From a checkpoint of a small transformer trained on Wikipedia: 2.34M parameters, LayerNorm before each block.
Each number is 500 + 50 x the weight over its row's rms, rounded and kept within 0 to 999. Layers, rows and columns count from 0. Numbers have three digits each. The size before them is the row's rms in percent of the matrix's.

# layer 6 MLP up, 640x128, rms 0.0823, rows 197-251, columns 0-127
108:497508560477428477427564487507486490434509482482607503583463555503472417433523526476452474528406493440517474513517440478445455515509469504577407509476544503503465445510475619545476536461422435604562423553448545509462535531486547486483348524513491432510538574533573518527527497522502552481426413552428491499579430565432544506555524581463541538504438588441557418474499475457568578506485
099:466543533515453513548531477489580478473518462442578409495554500415523472486451471435442473572561415560485655518436495478497594470487564524502579556412534556532451485474567534518558490400431494546428487500493441564489378516524512457515516493480557510533504530445466573509496612500502436558437494558460566561508650502457468429431410543526478510487519518488535487511516468463491430540457
104:453591523500588411479569513534472533484490545552502486496483552461490431492542478516482541479548480460540556532435569491460518489441523548562521554584591511498467477516521565519439467421546444443585566488494456498412429466472514453541556550587535545467559553469389459418522491387537524478477436513524484373506431546474419498471437430579459511505448526372510569506538592519521560453516
108:451515509500499444448451476525560520477529535474525567541480550515542427374422520455480519479583462566549404497505408528563472544519548507503426550515529452559502560566451623431460452547522445408486533497463502493543599484481582477499367410479560457454520522560468494533423482503444613497507423470428416565441469525591564502523526539486424555427484523502512535466541460511465503529520
107:481540555471563429573565511569524436467466521499499507528568515459535506501573522487432454441437525538614516378416526464516470446516464519539517579466422545584499511485572509560454463489495561522507587543501486570458552394535530431482477486491562496517478531492633535475390443497537512432486561491542423475522574424484499487461585492492456503526546486565440620476487457496457390435450
105:560474492561540483392585529423525402520524494427508562473485536509509431504541502506495477585489417496465419433504472461454490450471516469475396456375420527527478537491435508479526524507505436538436599541537508447451569527526503489432450503519504448526583460496473545605490506650459457543477540584594389488481547450600462533416523485507474491534548550524558465491488498580482560508500
099:505543356466561426520510520484579484614500435506457483538555490584573466506531544461491461501542508559471558428536502456573518507479504536505555571565437430495516480527587507490439566536427499563452537506455522509478505548499383511532504451536504481531449545427472473531415481458514506547481522529498439505531513581447472485454499534564529450494514519453270544518508429509433469571415
107:551534414510600521487524601534458472475463530542581595420595485533502437515482468469430575497475479514436506439499507480537512434537485452507458496533524512490619496476507568507558508534565469534480483359497438431564524493530470544535379523452481371395530478565451517436456480468528462578498454417519512502455449532534479472558508513530539513557551582462438450593517517451465599476515
104:397489510441492458551590486563490423438601467536483448501516532401564572518452455502537456437537462481611438462432484535437523477501453521574467607504468448490509486480539450485499510516526495542503495516452492408531493543509602396443498495506502542494481508608493595542531513521569491510515489482575462545486497542427541442468449558555519458594612530452504557391481542506420434497399
103:451502497347476501462529437471526544415418523669591518558540512473448554441466550485393491586385418443548504410598462501446549464406575464468494486491572577563469527475486504449447483507531548554563518489514467466433511523520570485512496485489533469494503508555525591484490531469548540528519465512511577404478531507415561474470476462587493495465466523471446525499549527486544505490558
110:516510466544528425494575489508481421470480491433562519450521545512524582550555564518434510489517422529480546503521512462492539393445562455503500427606432532483469552481417548559447480501582458461516462512481480502564447490499440490480475380542484340449583494512569540550459439572513551524458535584495521538467456484445470638491483487539555456482508517513531539498551410548544527379583
097:583500435478418466577489478515440632606533588457436505523521502482469501514424591453469519510506564528504528413448457492476487438412485488530471521513447591509475523532471445568450482520453474506517587539422521521520554456564525541617571492533450619541497467486498492463486438528561527427585518495548466495510458512542403586521507428405526514446455596409543569515460449488493492505533
107:433528461530503491439511508441464512485435495455481543476521466476587460591570476522417530540516514441596512414453519463467546475392455528458507561546465496562356508563510550497596456436526523580449505475525516478479447587474426532441495531526564518625506485470512548456385435537513481525408413513551520525498495431531597543524479497402475490520480530479514479622463536510538587475545
092:454519480573558516502435533448513411526502586477421533616395531542445497515433507428499521494453510463500512462481547589413401484505565503508504492546500510468448544470515519502404506547560515610526470492481475464464499407541538557574470494487480416473581557406461470486484487554512500565513517402515569488576511548351563532539443426491446453518531486630512503514463515544436525543461
103:541457378454454474508520573580597482491532502492544544603456556430569492468471500384491502501482495527547495561455526514571549488452496490560620462490391492533507560539496447504462412466485481563442558535541526529519496424492535512442516404515460512628411562442555453581549482556536545568526399522560484447476518491511526516506537458463500486449493560502468487417499502494422446477382
098:469507430503518474469398480576530540461528450511493503503499582434554578403478471477524461457507526467449397475494445499416551503524513475528522618504493539581412519485458527488516471480471518468401525477445506555543503485490551445536398543485522467539392503479629601592429502523406478553561523449500672487523562506551466545497428528441431497519471548539559493466565500530486523540505
097:499477441518603558558623526559470510528417502480394505477491530479432524523547401511450458444426424483600482462507515485535573417454484478462497491510492457609589526584519467492498467596516566449488414443558504457480482551510560547501494554527510575636443500399487461490449400529586518518464508435490460509515529546435485492508478564575404511506499545457515540480489558495463573516481
106:495500466459530510519439505517577546425494367438420449493349575552513431547546515514476486571570464454508564483460452522536485476560514518492436561463494463536477480424442457599526530480431464572603424526457515518490432375412460500486471484531506539557515544534497541440495464459613464448473531559566480571468545440520429525460505528482499549481476565540434559518543566508459494530597
101:435487545555435500528469424457519478453560500494580447417524525537565480499509540467435458524435522521481555462454510478444508513473479483560514508515553560536548522582468474559398468425472497617553528517472383538458533459481494462508384511515533466488539490518547326475489443472516538530452510431522583468512472485519413480586524526506431552464487495405483568596478533445568456520646
095:543482430491510543317521457600492435456473466506472475568487459470484564475452506489436488495484383439510601460547436492496433477555583527577613546515460485490520517506484476578511473570617571494432537495547475522459501470396520558499517562493561505576529493388449434522446509456493493429529447457450438508435519535534437536543502576543524548535564515489541556455446524446487540533530
098:585512578439540485487557505584501484550513489483475533506571451468508437518431499446478469425493490460515526430528432556466461581509462556480478574438507496509526604513531511460468527491422519468455588483488512518481545567477565485569430522479450610538517529562518362481450461576450457498379476579588514440514463518476558473535517550556491611440491504506351442589518486455532500476423
107:511477400590502554469523524501587517422540390507489503482429562468453420510465498485482487541509433445473446555550545460553538612538479448548483530493462481517527522543474458439497575436495414473418569503511523427513439523494497461603471447489521622475503512570521512531536484398478461504523506506579495493442475535471452506499529512538496614439439560501596399340493437541478518537549
109:468500597437515499497497468522526469448548499511542555423523462450491501596532506491420383499467512472521497500474492440550544528502582441508458604479510578449502599459504414540546653424505409481530510471511528554534539561547591528550461501468568386569592482565480547508592468572530526418450533506563532509470469464475573477497461508541484473464548517498429508417484414455428482454453
098:419463470541490570540468606524551459479530456448500448445445498555474498438441516459469550414537486426553474524516487545470498440443451423524497529451493480560484530530488510507532440506457437464423485508511537528659540549582467510557558582490434481518423464474482497501422541523541534615507560476534522535427474623519562543467474483532482540506534502495562454524579435696478528511455
098:511450500469483514464556524478513437518467540553538537576523442557514519514409400486443533431461559484466530503450457474580589572431477494613481470538531466536437549485521457469451590524553501530577516478488544536483494598463561425513510549427535514455398571546526449424500513486553492548428465604463480519468457515479530467433493485518493574462391552461532536475538441448366529432380
096:434552525479510530566491485470541530485604568444517476619455544535538497550535404481461436477476523579538393498478539540443437503502485524589512511506476603441433503520532475515421404489440471513513505460457433535580510509481519535560508438465451442483578565545458357519440478505518540478445562510560541501432609585537435537479559533511474574483516564490429534583426481509454454438477
101:439519488449497484483457559503485502536469487473487531429442515531487567583542438397536459503556495557541575536472481472608586408555472476527584519474515470504392495522528521485397527455543523476485488493515482565460630445531653446382485514475450535597502547496538554434434463504521469498498502561572461484392582504534524515540580525453513503390482488468426542451483507489452443493457
090:479556534526551538459512477502451510429517447423558473367560516510549431534500551492564527560411533416505536450436493480558478461455462542479500507410568497454508460556508509531495479359450456459482571536509493496561504462570406432589545493442490456480601440570467457526471483462450534570446532488541488513537575486471495453474566483495465445477647546651545495512527463490480543509564
099:504442465566512547551506517538570500435455524502419628517444556538507515487515453407524466450557471571558567494510470449410506440543464534528520569461511506474444550480495546474505518536480477435464430398547478491399488494514562445520481475533442483551650536515452439501613547524447438507500433571459586526418505432548538476436443557477446458462441508615482582470482509468535589508517
096:465453499494568530535606543553437469530581498498622514505471460471601423522478417471592514548500506493387473470382396588570467517448493541506524457537479573547488540524495515494427510519547466489544448455578510539519463508527581419449494563439492411525499534548474512454592508480558479488405581547480472514552441435481459550567453563562443523490499478553442430408487539494474539498466
099:628592525537505423461502524509515538494555490483470512438470543513564521503491474499538500450471548533513534538529534479458531449560504451471407570470554476610430647585425505455467520487476439543515515498468529541426533499541456472478451518451566458564501403428539427522389408464465544557474510418456452534577438483546519567471435531529441469534588486472500538548537512410492526551387
101:521490527441574457441496519544489508444629443485539484492468532544508534457462413490481362583493489520437527582438473585562448527484583437423455463476470480504532487458471564485514540587482480541522483533493563614494472468508481450527483480508469449549603477452491451451487547490579434568516464564482439488454442635558404491513451499549532524388432464527422514522408519531527550493544
103:488459497512591440529539509461469424501393531471498537511478563444478557569500419487468428516490523472480506476465562458463498492581413506432470408383441466530494453456548518501431451454480511536522562607500385443549403482545569421421490520477531531581619459498414528581484523534449527499526499574543533428575510525519554553563530506510401474495518497474543397481497522564492524482574
089:481456519469460463439568520478583511501436521430392481542535467562529480543503558551533520457541514583470463467473426440462527454569519499428482474501467476392519587582496489527372495542494463451521565570465528548420475539547570486496569430576565538634460510510401507510523497560499522566501500469501486493431497534635521564447435544474537511481616537505455553465505451404461460495486
107:458593503490483477451447477573502438378535435493613497544427437525498527527527468495519507495494497446531457502549484486440512529475568464537445536510536438540509541587471599580524583531518515507567523429594581507493462515443455546585486484469424474438540459534401436490519430492542530485360503520512402424507400554442470452504498518557554509499502585536560472412556556480476507418476
102:441359505462554536566558474427522395491507463487499464386537505478460433517504535486603537510530523525490461546533575449468501558462553409542531617484429511519448496478490479515447556538515468563488583471416485526521566515477493454538433448495468562495534581493433424546523584438516550510600478590542537552432559526499448488457553466580452405505481492512464470458465477525514598412459
092:467568486458543470470484514523557508499501498417401559488518434453491441525548602545508437413561504443511406523553530489420538458503453531436558551462551575353521588464498552527515459539481405517551546546510480548449506563496490523498462578498494490625612479492608517516492552400431512545454518533466555484433551544504463527528439600430451490450503506502488561485485476483493534606499
101:554509512414485486390512443439439492471446484471436541493549516505521492481506509456483520463443493434579543472553450497452497472508558482395537553534538474501567483540554496553459448517458448418526575486453468459495510511514465518577529567457535380541496577484586520592415443486516535544597494458462633563476505548529525475595507521553524533503413524577497535545547407547491380575408
095:468436510552523480512575503480581393584443495555519475478555473404541565580487519406553479525492373462597474546505445476381498494447529517483529487584500537479523488534500522512476529348518528519547532541455452504464585506489440447446468490494524607506470557537389519480429476518469515470553574544529423420478529444396550548572553460533536455461494532547488561481543492567487550519481
091:524508494446580531487528509509445447453395517522555553458505497551422468532417447473439443454495512479422541502554532586514547477552590599476634478662522515528552469429565451536477485437504407473471539481490425501595454476471472478456499585475572451529422488473391474556513447446469504552578502522545517541518525502460412476525485602587490519470534482491425458463505487520524491559493
107:549382537580585533495503551556437459469446476468526399442480433528459560431494445567465472479343496493510459505604567505460457565455498482481505509527466550490427509599502490486514515499503496553450539435556473546510428597555470522496505579516570549455583529516436401493539492370435456504515510404484519548495566613548537529474524502501461479568478576539539556487477499475546509467474
090:540517497412508429534489475530544553494548435505561498409514561538529520525562555504525356553439417474482483509463562508425526501514477433461519428420460583522473459568478477594406569520480520525452439515484401504503594517523575551568526526516561504477450397467455572521513505520460455492523539545472560486575314484461507509536553460509494482434542514542461473436456531433484499585515
095:527591460464578429543478513488476523531507399535506520496444497530520519453466495557404550387544483461515590568530487512497466511548467475555503467441473508509416491498491426483555550443492579518449643513505464448513447494507437497353547510549511624549521518528441547436455448443509616502389388475602469501498520566555510528515474497468552478516516578554478449494450526514495492419499
096:520563644383524463537478523534440520474456472399475609518462525484491486539494523562509545415434612434543460570412465483558506453486505510416428437547506554469423498415491534592468515444513467478574552464495549544537547533476536463557485569502526492478507586469554439472461537500510505460396448498533558509502399518474487505498463585518433462575509584479410425505530499476475476466569
093:458431538482566459523482556527488438510472562491553535492424466490580518551432524434464421568495532522526615512529517418439470502515512587559542536445424580477541466531531397518470466439470598486548432517446405562480512441477530604552465520449580533565458566489438452553499546475520459511557513547516435593566459429492447439529408428512549588473471512471464469537524524464443420484462
112:479475520546638429543531498526445457457508507422465446580417544476547428586504463499496478475543547502474537431478511399564521537489504489510387564501492489519471572476510448479429499490536596385509614578459400575522458542457413525498558556532523529554450443503576514485499540532548514552441500446528392554442508442490557562453458468573414508512530576522523448506425518485544513501516
108:459522472443456501637571466568452502554463480490481605516518493508534497474527429482531428542480562460561445399575503509498595485433458380533543466475579596543554479661566555467513504517486462503439533459555453488499540523474510454484498508524469534456479490475491519419467464463589489465518440486509432460442448501461484596566543542495422487525597482466470532513428407527486503522614
106:400560489529440525404562561531534470571531547459481483414514511522556513425432406565502528482510442487526464532493526527458535479516413512498537523377507590526499464555567582487434546496525492493467532537535428514536452597548529516454446427524468539450476547483579515529452568562546566505502454492474492450551536521492507362503530500543525433470580480462438436508552480506453457666413
104:481382504494376601513592431515568503420506481555502512516400519523575463536569470487456396505462483480486518539515397398502501485507532487584510563394489498472579492499555473465525488564545453422543416437521501512502498456437568532494392451501496582593519534513480478503451501570473488482574509548419492484449499444433493566456485576571449511512497548562469555447542533574492548489552
096:498534549615515434396550612500540437526482517491590507490558528507482486389487473413483567497496432467456491426447509438443458468468518532441439562451496523582522450538463554557516416553532478526557559456456506540529469509478431413523511544529525487541519556515409549458488516455454501507536571500617430467594638570496464495497462452609534524471533530417462520453456481456550541472524
090:511526487535612460511452510475452436485539541508515445424470505577457414521564509471443541408539513444539517531490535530455447483493522581495525520560479539458521559543480490567410511569486353558566472487438497426545416463537655509555570460538463552554479444542531529470436488419362461512478482514459544512456485484410486532444549589511559543532554531513521544539519497454395514479475
096:507610479552558436486522507637511508511477421444522564552533462454478494537511482565512518498497480492528583459575591428457534641479460498470483502535471487495448589512518533591472388438490533552447534424510522578447563429578541408463466615492555569558559479457520538473360477447461444500589474513499487514509508550496469451494488476480477473520444510447412503467499484535527496416479
108:495484481557553434464484476490488483542498465490573477477403552537410469489428555528589535507395531504437474449467553534531557502520497408445504521473492575458499483532551578549462502455521391567438484552469476457418522574505520510546540419541507583465476475531527434572523563462452505433556483515426446460495392523635472486493505538492527517449498547452530483474372464559583517636544
103:545582415480462542606502491551505446557452502501595525483437454448502499554430510472565481627455406552494599474505444524458463499490522482518383542450518500489416565466496498493471591535507493539534477508453619458494535541511509493546466464444448506481538494588448457542493429413557491523558585528499497504568502548440487513432473542584422430533448420563463445480523495523400585435507
104:623601552500476487565592455465455522559443481652549498410471517550459483444445520433471585492509450403529544500502384475517511454521556505490559512456439563534437559523470526486446511558531456495542455452556537582476460564518448542577477523492506468572540464416499432543408515490595517409494514547481540449538434533517443481416527454415453520453475514537503475467514548518543570509533
# layer 6 MLP down (transposed), 640x128, rms 0.0821, rows 197-250, columns 0-127
108:560456551561445501513471431443459489482465519481493510515521491497497566492514501505528479596512519430553464543585441458469434408480570545418431403456464430475505532505596527524512578574419433436424573580533508589476500489536488434565559553505506476472512628464517412520517540601496562521443580495443482519520464491496424372475470517540464503515452590500588538431561468495480499501551
096:473514428531415522465568570479594493335481513496510574553491504508412561483480524496583456501412526530541461458568468432501537518565481524514502457432443438436536429484532512439513482518538496489386486511579496457530455503561592505502443466601418521470452433507554410438501492483452468474485562526629543415548490489515541570541591517540563529535450568460503437513503490451476512551450
112:493522508467432539497469484653496492447575511504508463585545586535520503535531491458474592450591492526499448508445467504529477505539428472526565506525516429505480557526469472551540412523535481457504529413423490537612439481530480401586518498533553505410573526494490554481479545573428473562516581509528511552463411436559459459580541417448605428460473509425507510396481465511503409475463
110:510518428468474478611577524471550530464509492488488516473452412491607567489465459523489524398434475454550533478511536515453431521527600491438513495550505546535473467510590458523468498488506425604451579567518592419471595501494550488412479430480453529539449508512495378587476485588515546462509439478510515519432464515565409534459408513543561459515463515473490481558444564486494439578609
102:488524564527590625516492564534542478516509494507357568480554564431467585514499527529475515500508484476465496541546550562551498516541494418444450416498545392436505572445468486437550500508506532539477456445494519456469471555482463570558481494454419444492556435476436542496540455591538460542568453457523553468574541519555545536482502499547365506477400558420469401441405494552547499501502
102:496510527401467431457537582456538566455517562541489474533494481553418535512541446528540453490463516451482542494439550474492441550497494445617568533515456652628577454528494496485515471534574443446475496501538480430477525406521559441569507441538463427510479582434488574513451424558503447474533560551556497533439548462546436495494473438590505541575550483421490470459408549489484451485428
098:474435487379543503572503455516466567520501500497440536507455352479444466537453487474420475435471546567581463562433573387506523428564549535502550461479554533506485541477539475541476486369402508513471542504531543473406471477462521472473558508512549589492486495463450536539549518508548518472489518516523600497463435462577623540552500555483491521597527535485634513504475430544494544437515
108:503472422533578572417522466474476503458502555488398465522494567428531444572445549574417539532521513469515457528494462473463533533527511515499505484486524504530470516499458428567448529458443457511475526467611534496600512576519386511522446511539457435425556560463458508502527583539447499521433404446477499592514507458478555477453514501459483458517517567497634392473498463616512567392599
099:466421452452509463465568468485481472491496537433547617602466497522525484449519455506586472554436550546476477529492452502424465377481501455603461454621484516524400498504470517484530439505611534486453475465506550405551440535464552575603520503422510448498519503521581468529562486514454503485471519532435497517513578597513548555437451544472488419502598551474611438466463456536546476521492
106:515484560466529546476450623602500579504515499445434573492532499475579456424509475447416526451564522529417494498454477407537476479465442495450559478463559481420486535484565484453500480481518513553587524590545440461602504446546557590533552501472518558493489555424540456401508419570569446465384462530403443518441459467511478540587550436499592469515481516517583504489518507454492485489515
105:526477534432388529536547488506575438466482578574513510456500459517597487558515471516498442500514393505599596557584446430407477554430511538471573603523472467513475461455428571457583510511484523537488531541520508372456536541532505461457484486531456515470504499507486435521455474494527405530486443514582486415463467549477604424484559471397550486523531521489542515432442596422546498482480
095:488444465490652425539467539513511472460419536521593548449450442563432564470482550488478446527505473442526454461509479595535587475446488555462524563516462456437582419476557591527534511471506550462437549475476415438548524500539564385397557576550500503519556565502455527489489569424506438462510398456537525569521577503513525434508592510465535475479506498502461518423491529473499400516482
105:492434518557578486542463480424483520388479466346494502491498537542557519481549591473460495460470482550516469521526557529497458506500522427479474493566510559404514506494474460526523528463529402584459537487563488507596518562387538532466514564495442429526553440461572532521488442542551488430486492433586534420527483526515517508611403564482500436605518508389516385522469481524531539560531
100:410494470524440436495522575585414577414489509497625482448537455485533470420546482546553487563555478527495483527495456437418431469419521475449484521565462470453495368542540425456493522528535535449486496483491523478532529514543486418387552516504458536493461478576567538471626460478475471519538576543481439467583517470488490521565557453521496484487597504441445527573559590582424527528469
099:451472432638455486436494413485425588527522542525494478435555481447528583507566528621490439508525580514497455542419524446505455534555473494499442429468504504565487510646509519504545501546477476557445453495592460549536509505376510476508511545601463493502436465537469481433556547471438505441546576430515494526478440501581442484420394545529469525507468467507536536492499506452463441570575
096:467459548425436469564424496488464536436592451528393490481539501567462554574519432505501524458463580532551516480564450546588459531558462475538461463491581450404543572537466422446549451555562534531614532468519504492517440568420485571445578440561520453590545513495524416435492504460523566521505479479529443474460412546510444509515488592551538479494607439584461495519428484461495476498504
102:490438349504475586477425463492511524500499547537506422461449403484481559484530430417503481497568558536412549507493479523481567531506482530536510504498514545458476451557457451546477513528430420524522517526408518543555560556427455528519495526537531500519502562397504505509550513499508374514563562467554578462456611438553499551505453501406456472627610471478496525545440480488456416546577
106:479452513480493534429527520572521545534518498543527613495539552556523462558475420441446539538462523542411528495483503530546496537512420508510506579531476488428439480355380462521611462520472442451513519480588400491533581467467495435441461495525460456532466513534516561443463430442441534471541575531469487541431577626520441514501532468483542489534504446620527542414491524543553456561554
107:497466489498475572471533479512484518512425471434501483562536490465501490541483506633539627443507558499508489533514422548572535486475515537470397527507473563519603547516604506510449471489453560424437483569523513377503415494379554566422568529480486525489535418479494550568451423478504440566504487554460465529474508507461524540464376513614483492473522502401601455464490545555468527501486
083:472550531565512516472497593453566565524485431467522550437577471515602415565558483456514501476399510501507436501439497492549475519557388555442442515479557557489506462506447602476497468436469463506456468512520437420496544531585408441417543474526464500469547493558512556543548553413588464526541488507471535541437509463534485435618615411544429447492404457553527461533557511495496510473473
101:476509463464522509498552489485482541455429490531515504459413528537635496507508473544466492537541507511475422631530498490582542488456506512561467465566489417558466475493513608504441518474440524407531504575506498556553430452564426507492487545453499576436523524486506598447502553507577612435486479496578477523510569495511478550495536478432366427511446464548404473547440489538498345472525
108:548496518495626467532518489498501510448537450401514491492510488501426535510466515636519510588496389472465541465522485476512431610520547510549424578470526586554553482500444533437464377511573536521529520589488395547505523491489569452472562519518421421483539489501466501502535534474476498494530503505440468511479462441477559479406448482352530473479501498526457549560365492571489431493566
108:489557395409589490477592443508604572535482522426506593531546388504458493560560523509471417538481472601482474542481540513483482487482599412575531488486579564403517478436487442543605543490418540499516503490488484511551483488513501480518449481516475528556546519496390546464532489481552526517480464473425544541512570460521568486475504485578398540401545408497439531513494474531446461415486
095:647537500428442509473469586567433515512490450475471476568451461440503519410474430500500429503483468586531530450509514563483506483532442521479457545475546493560546466501501436574487445547632491621541545491449459493591545407473579562545533439550547478416489542414385505466475534491458544536498435465479494495514450431520493552468538522489489502593511532545443502428530593442566536443482
099:495471442557628474514503472501523563544487537515516587550490426512456477497404495534597528502516489566475524561515586536484511439487412474480468581588560510523490526476534549518425447446437470500510481451463506501480522538493492466438486481425467412527613432563514457476578514469474492487557433510540644514486461447478517475509477407511485448482596464502467452401481515499541467480696
100:462450439580470489567498482509471543483542462508463453498473527502526477581517523516536547586453557440455511512445461482384505543481437532524424627460452519280467492629495574573458588473507530517492469606559425547428400438429541565504499507522510493563540550435457449500498453465525453531494553500521523500539595494485443520478542435529497461465509494497453499525498522504573535522501
099:569413514487559546473559392450407414427580443514504421595500480489527513516438538466449568542432536549459481469485463562493498503478538503475463390491416458569462513445473495488519558492462548504535526463498555574442561421458513434480447563477470564455494502529454444497517533605502488482476570608510544502575450584520518536513495451486563598530441493516629559548428503531508494446576
087:528482534543459515604515547524522515553459583518471502558508485497455571476508428523439415395527497565437469498502438420494460558498579366546563458506447481516481352423524466509498555520494497545526463446567466538515453402421521568448415496503546556545413513486537545525444497502545453502569476489549465535445524454466525548468492520562557502512438487532585572524509455546658458519540
098:502449529445420466417427469537405540497487493584403502569510450539438472530493412531468517524433484440474488517522501528538542542592552479481484547447541554517484520470484506460447530505432503456603466579542539464499598487446489474546462579517562458615482607575577535511391519545541416534466570524575474490507430535454517466564554523487423458501495606502546538435501436423531460511560
096:450489479491477520500492423436539566561388404447516504477472476570399531501508512514355539478474494469569541541615488511544532434517487490438553423497496518511475566466520487525497532493485411586519489574483421469526547498461541549518554484486470581486507443480618405429513512521480477568501513421506424502410591576508599577420565486448481462555466526491536529576542447445510451510460
099:541513457480492580543447404443493608582551576390532546554559427403486503441473578565488449532453448532508548555559524490512495459409445562456503548562560441487549467431490502510477488549497480504478435469534511581558556451507518536545503449420446511443422529491621559445423485500481512501493470523577499508478482534496400418419400460477531446578573533514460516462564540482474551514515
097:543443517571412426464540544456437478533427677465469447419466472637488514428481489543503478418467485572647444462538598557485507425502513533445455454474504578511467529553492540530466488467540483511526475446454484479470539482505491499535481543474473549510504488532579485517469462434510546435473484506610522525465512432483591572452482517583534404509470475574508428502445561584518476480480
105:464450575481552530495543503434590394499568570507552506472398470547584534508518520448398523447462427465490462520500520476497553457519562471466488474498467484468606529542464423612613460493594510522528481406510493577464446544488425586554510455468524522526484473475489507524488387448545502481562464441499497475523497562506539506405432485518427562581469525427535415505501576577550433521554
095:454417500468523551514491515487465461554535501502592581479407530582514507534439527451438477465429422448475540529502528559496477534534465559498641555494407497354489460485476429506562515426508470552488533414486578524525540483504498549486505604454579466481610614563547555439453541421504525520496400541540466540548492472483473431503528452533456457489490436510508444499460548587475428454524
103:531470524489596497524496530503472560503544484469535550527513474544529480579505529453440424446533504486491555511529534524421498538591444441552475494627530525582460510459512520461459553478484488462524542398380500442518546474406524430395535390496521378474467485441557510538551521452435457406530474493425408473484547525539488535557548438546550598548586475508538445509462505553509419572562
105:552542557535431452508461449592466535475461536520578547579549493560530384526395465446537481443467457475446542540436487549525472558541456529548517490473476576493400546574514466500475507404382471528514526508492602482446500557447424484457517425574515439565539569466510590435558482447509477507472495569510482516478454502488501461505471525415490539580557575597455524497555416564483474505395
096:547506496523440601445557509459539532514507515443398456509523496463504515522452491504528544474481536503522537441519572485511467480516534488474506454477524474122536548465452533534574471503535474573530535513556522510472494534550508516529492520482537498479479524541511543462522495482514550518495489543483460456472474493462510490499426605438450455479515517453616488519504523431507467499517
097:496503516564442485566480605542488492540379563584512411499411466555443490475445519513545460585521527472482498525450516457525477422496602562552566400478473461460515503475413598470628520438542534502513570478540456522545447480430532473520450461486518509450544406423471394465491531449483425506449616548469486443521490414460513518409503522553569528506559490503471521524463502489550556557531
095:478541532494546531417477497502501516555518541529535555486445500544543407498491460587479478510444542543470624437430556532456505420576470526486505441482471542441550464443397467463426601474479466543431644458536591502572470472442536530482447524449496439492584473561501504464481503428573509469531522344414534522546461502615521475542517479493550461513561549486564493459517582441535511482503
089:477505579485403467494447476462508603483443533471538510524550475432521437403532612520548489558427481578492481411412450445514534541517563419504498509462464482463448465487550516418445519568436499518503508521557467544435572507577478528474564452546362542498468530604584556395528545498459446465479512531560480436444465543558530526549586507514535484484454556619501492525565506469505563480545
106:542510466499494526532501413402608452498545515511470420494568527506480534618480440501488586528543445410513500580455510487545556465514473535527472487428474379481481553447442483554521494457461562445484490566569584478450541524467656544514494532478523449513513490531536472403503444506525518525511440480576564428561415558441449428471461544470564542496450543520614510461521437579424527488522
089:491419479587530502475504444488502455537517389499500531494471567482575408442578484560575548401508598494546469498478483519430477486590485570597493482637577461485522476414459511627480522440440565560551501547503453520515513360528547471476552445470451462397530484453557516458453453477471445475477561456529508465455458454496563504449464539589480472549502523489575525529540517544504529464537
092:427530584498530586437551501478496503516557548434478481501590455514527543474480443579491429552527451580517447466509548601383514503492455520407511504565406492508506481522474518542469442555470524497462502521579505476571456512488439448505461562452526447527460499403464583473583576532486493575448525527613516511577496531466392414534514400513401529424472453457493537523585450503510554460566
095:459495434455474406435477685516483558506559562513562547472501495467541573535537602475535409527505576444505504535525493484473479461445497581507608536519539517501538482585518470497524417552508515449508509557485480568448499523439505519437533467504417407561501448554471461494453454538481494404549493467440594479510488551418572502568510520573497399469432423519443549441461460504521464551423
095:492581498497481508497457396453368550538531566490491492467550531468548440521607496486533582454522552525450509449437520501496460516542486439492521492546506559394430431527514512422586494445524468446483476455576499480543535470514547436572561451546406414501507503522429501485474451546512519483459484444512563530530430594502483445563565592541513511471454541467499530442535609379515623549567
115:505525496485484440472517462442489544566448497480470489519544541459450402534451475481518562514465496427551509455562483462531479542500514487447498523376583501524566589553460551545489640458573473536529574473489597481507470503480472484468507467556494561394547472562603456444512426533479537471548427523457446521417377502548409380596536470540555414488534459526517546560452435542485473510532
103:487520448537498474423479495477517449517454514515426513487439554447467451457593421487543513584575563500553511470425476477506604504527524476540531468541468501556407496571500514468412475514596411517542546529500438534398516589529519546525513539600417502490514558526566541526513485484558430487436466526421488565422399441431571568579418479506506457435544487514400541514500521393533571505507
104:450506548442514489469522447507550589497521456393465495581488510493460534463526541461560497482452391554396514518484475525526436524370518496447551495519591570516518477557487516479523479533440527386582497497517461454406492565465527495508436441536555542518547585489561525518545509356567388524495471506464456486464538488484489540545515437484532456493495553545511570540648570505455422586492
098:516523596444485494422496473558502503429504472499364497451564439562436474548418472540462533526483523616518500503513496508421471454460519543454529555485550510549635547488455499546466539449494562573435492524532524568433571530492426429503529492494406461465593476576524479552527464462533502404456550449409483460499462578418469472474584516517467493456545527593523488490585579463452542415522
102:555541424499499524496481481570483449476473454614495482601574524619476541573406450517425519422472463513510503617422471432434502465475541431474536450529555489501528360526464599558529476602446440448560513420496524490537495453513517505543513436486524497482485545494445517443411378528469577527519546439490503457605515491455498529430470518423533543553483511553445503458513559502523499497543
095:454505471515492545441536522503391428503371504522454575394527440433456504475469574453450521565495540528519533555500511527556484524527446465574507446518564497437440553489592501500428408510540526465464394509605500581490511457502499576579526557469472505513537534484458456439497511463591509589449527507490562588472487481552409478469411484544465543480376522530585498526465486492550502602565
098:449388501484475525514528475492549506474484463456516570434603492437478524572486514596655577482446487511508554484528539557434538455550528423526492522549592562487552517502488569471476514446497525474495473508463475445505505504483604531503515550457531462504475460480524470475564476513490468529496546498539518464488404468381490507545499474391566427459476573500589516472538440449448640434346
104:606551432473456455624502483443480572571624514483447519566494489550388531471491455543480547479423470536471448509415461483511500506496471557616445501530542569512518515484475482517446524533544595447523551544533482516496456442493489551546520447470585459543413552560472465493493428487547486547476473527558537461471511436498455456396548467469452491464491608391543461458604464452451595457504
103:471486548530497527456466481445510477505404517468563522418531577464430508521475471390488533488507522513449586566485510489452497519546539548392515549543455452543397479512472572535446548537560474445479510538516512464432513493540611517477517481464559583510403497575547493387493514562429524489478575374486494420465451392497548509510580527454522435541555507406505494556506567625564463496482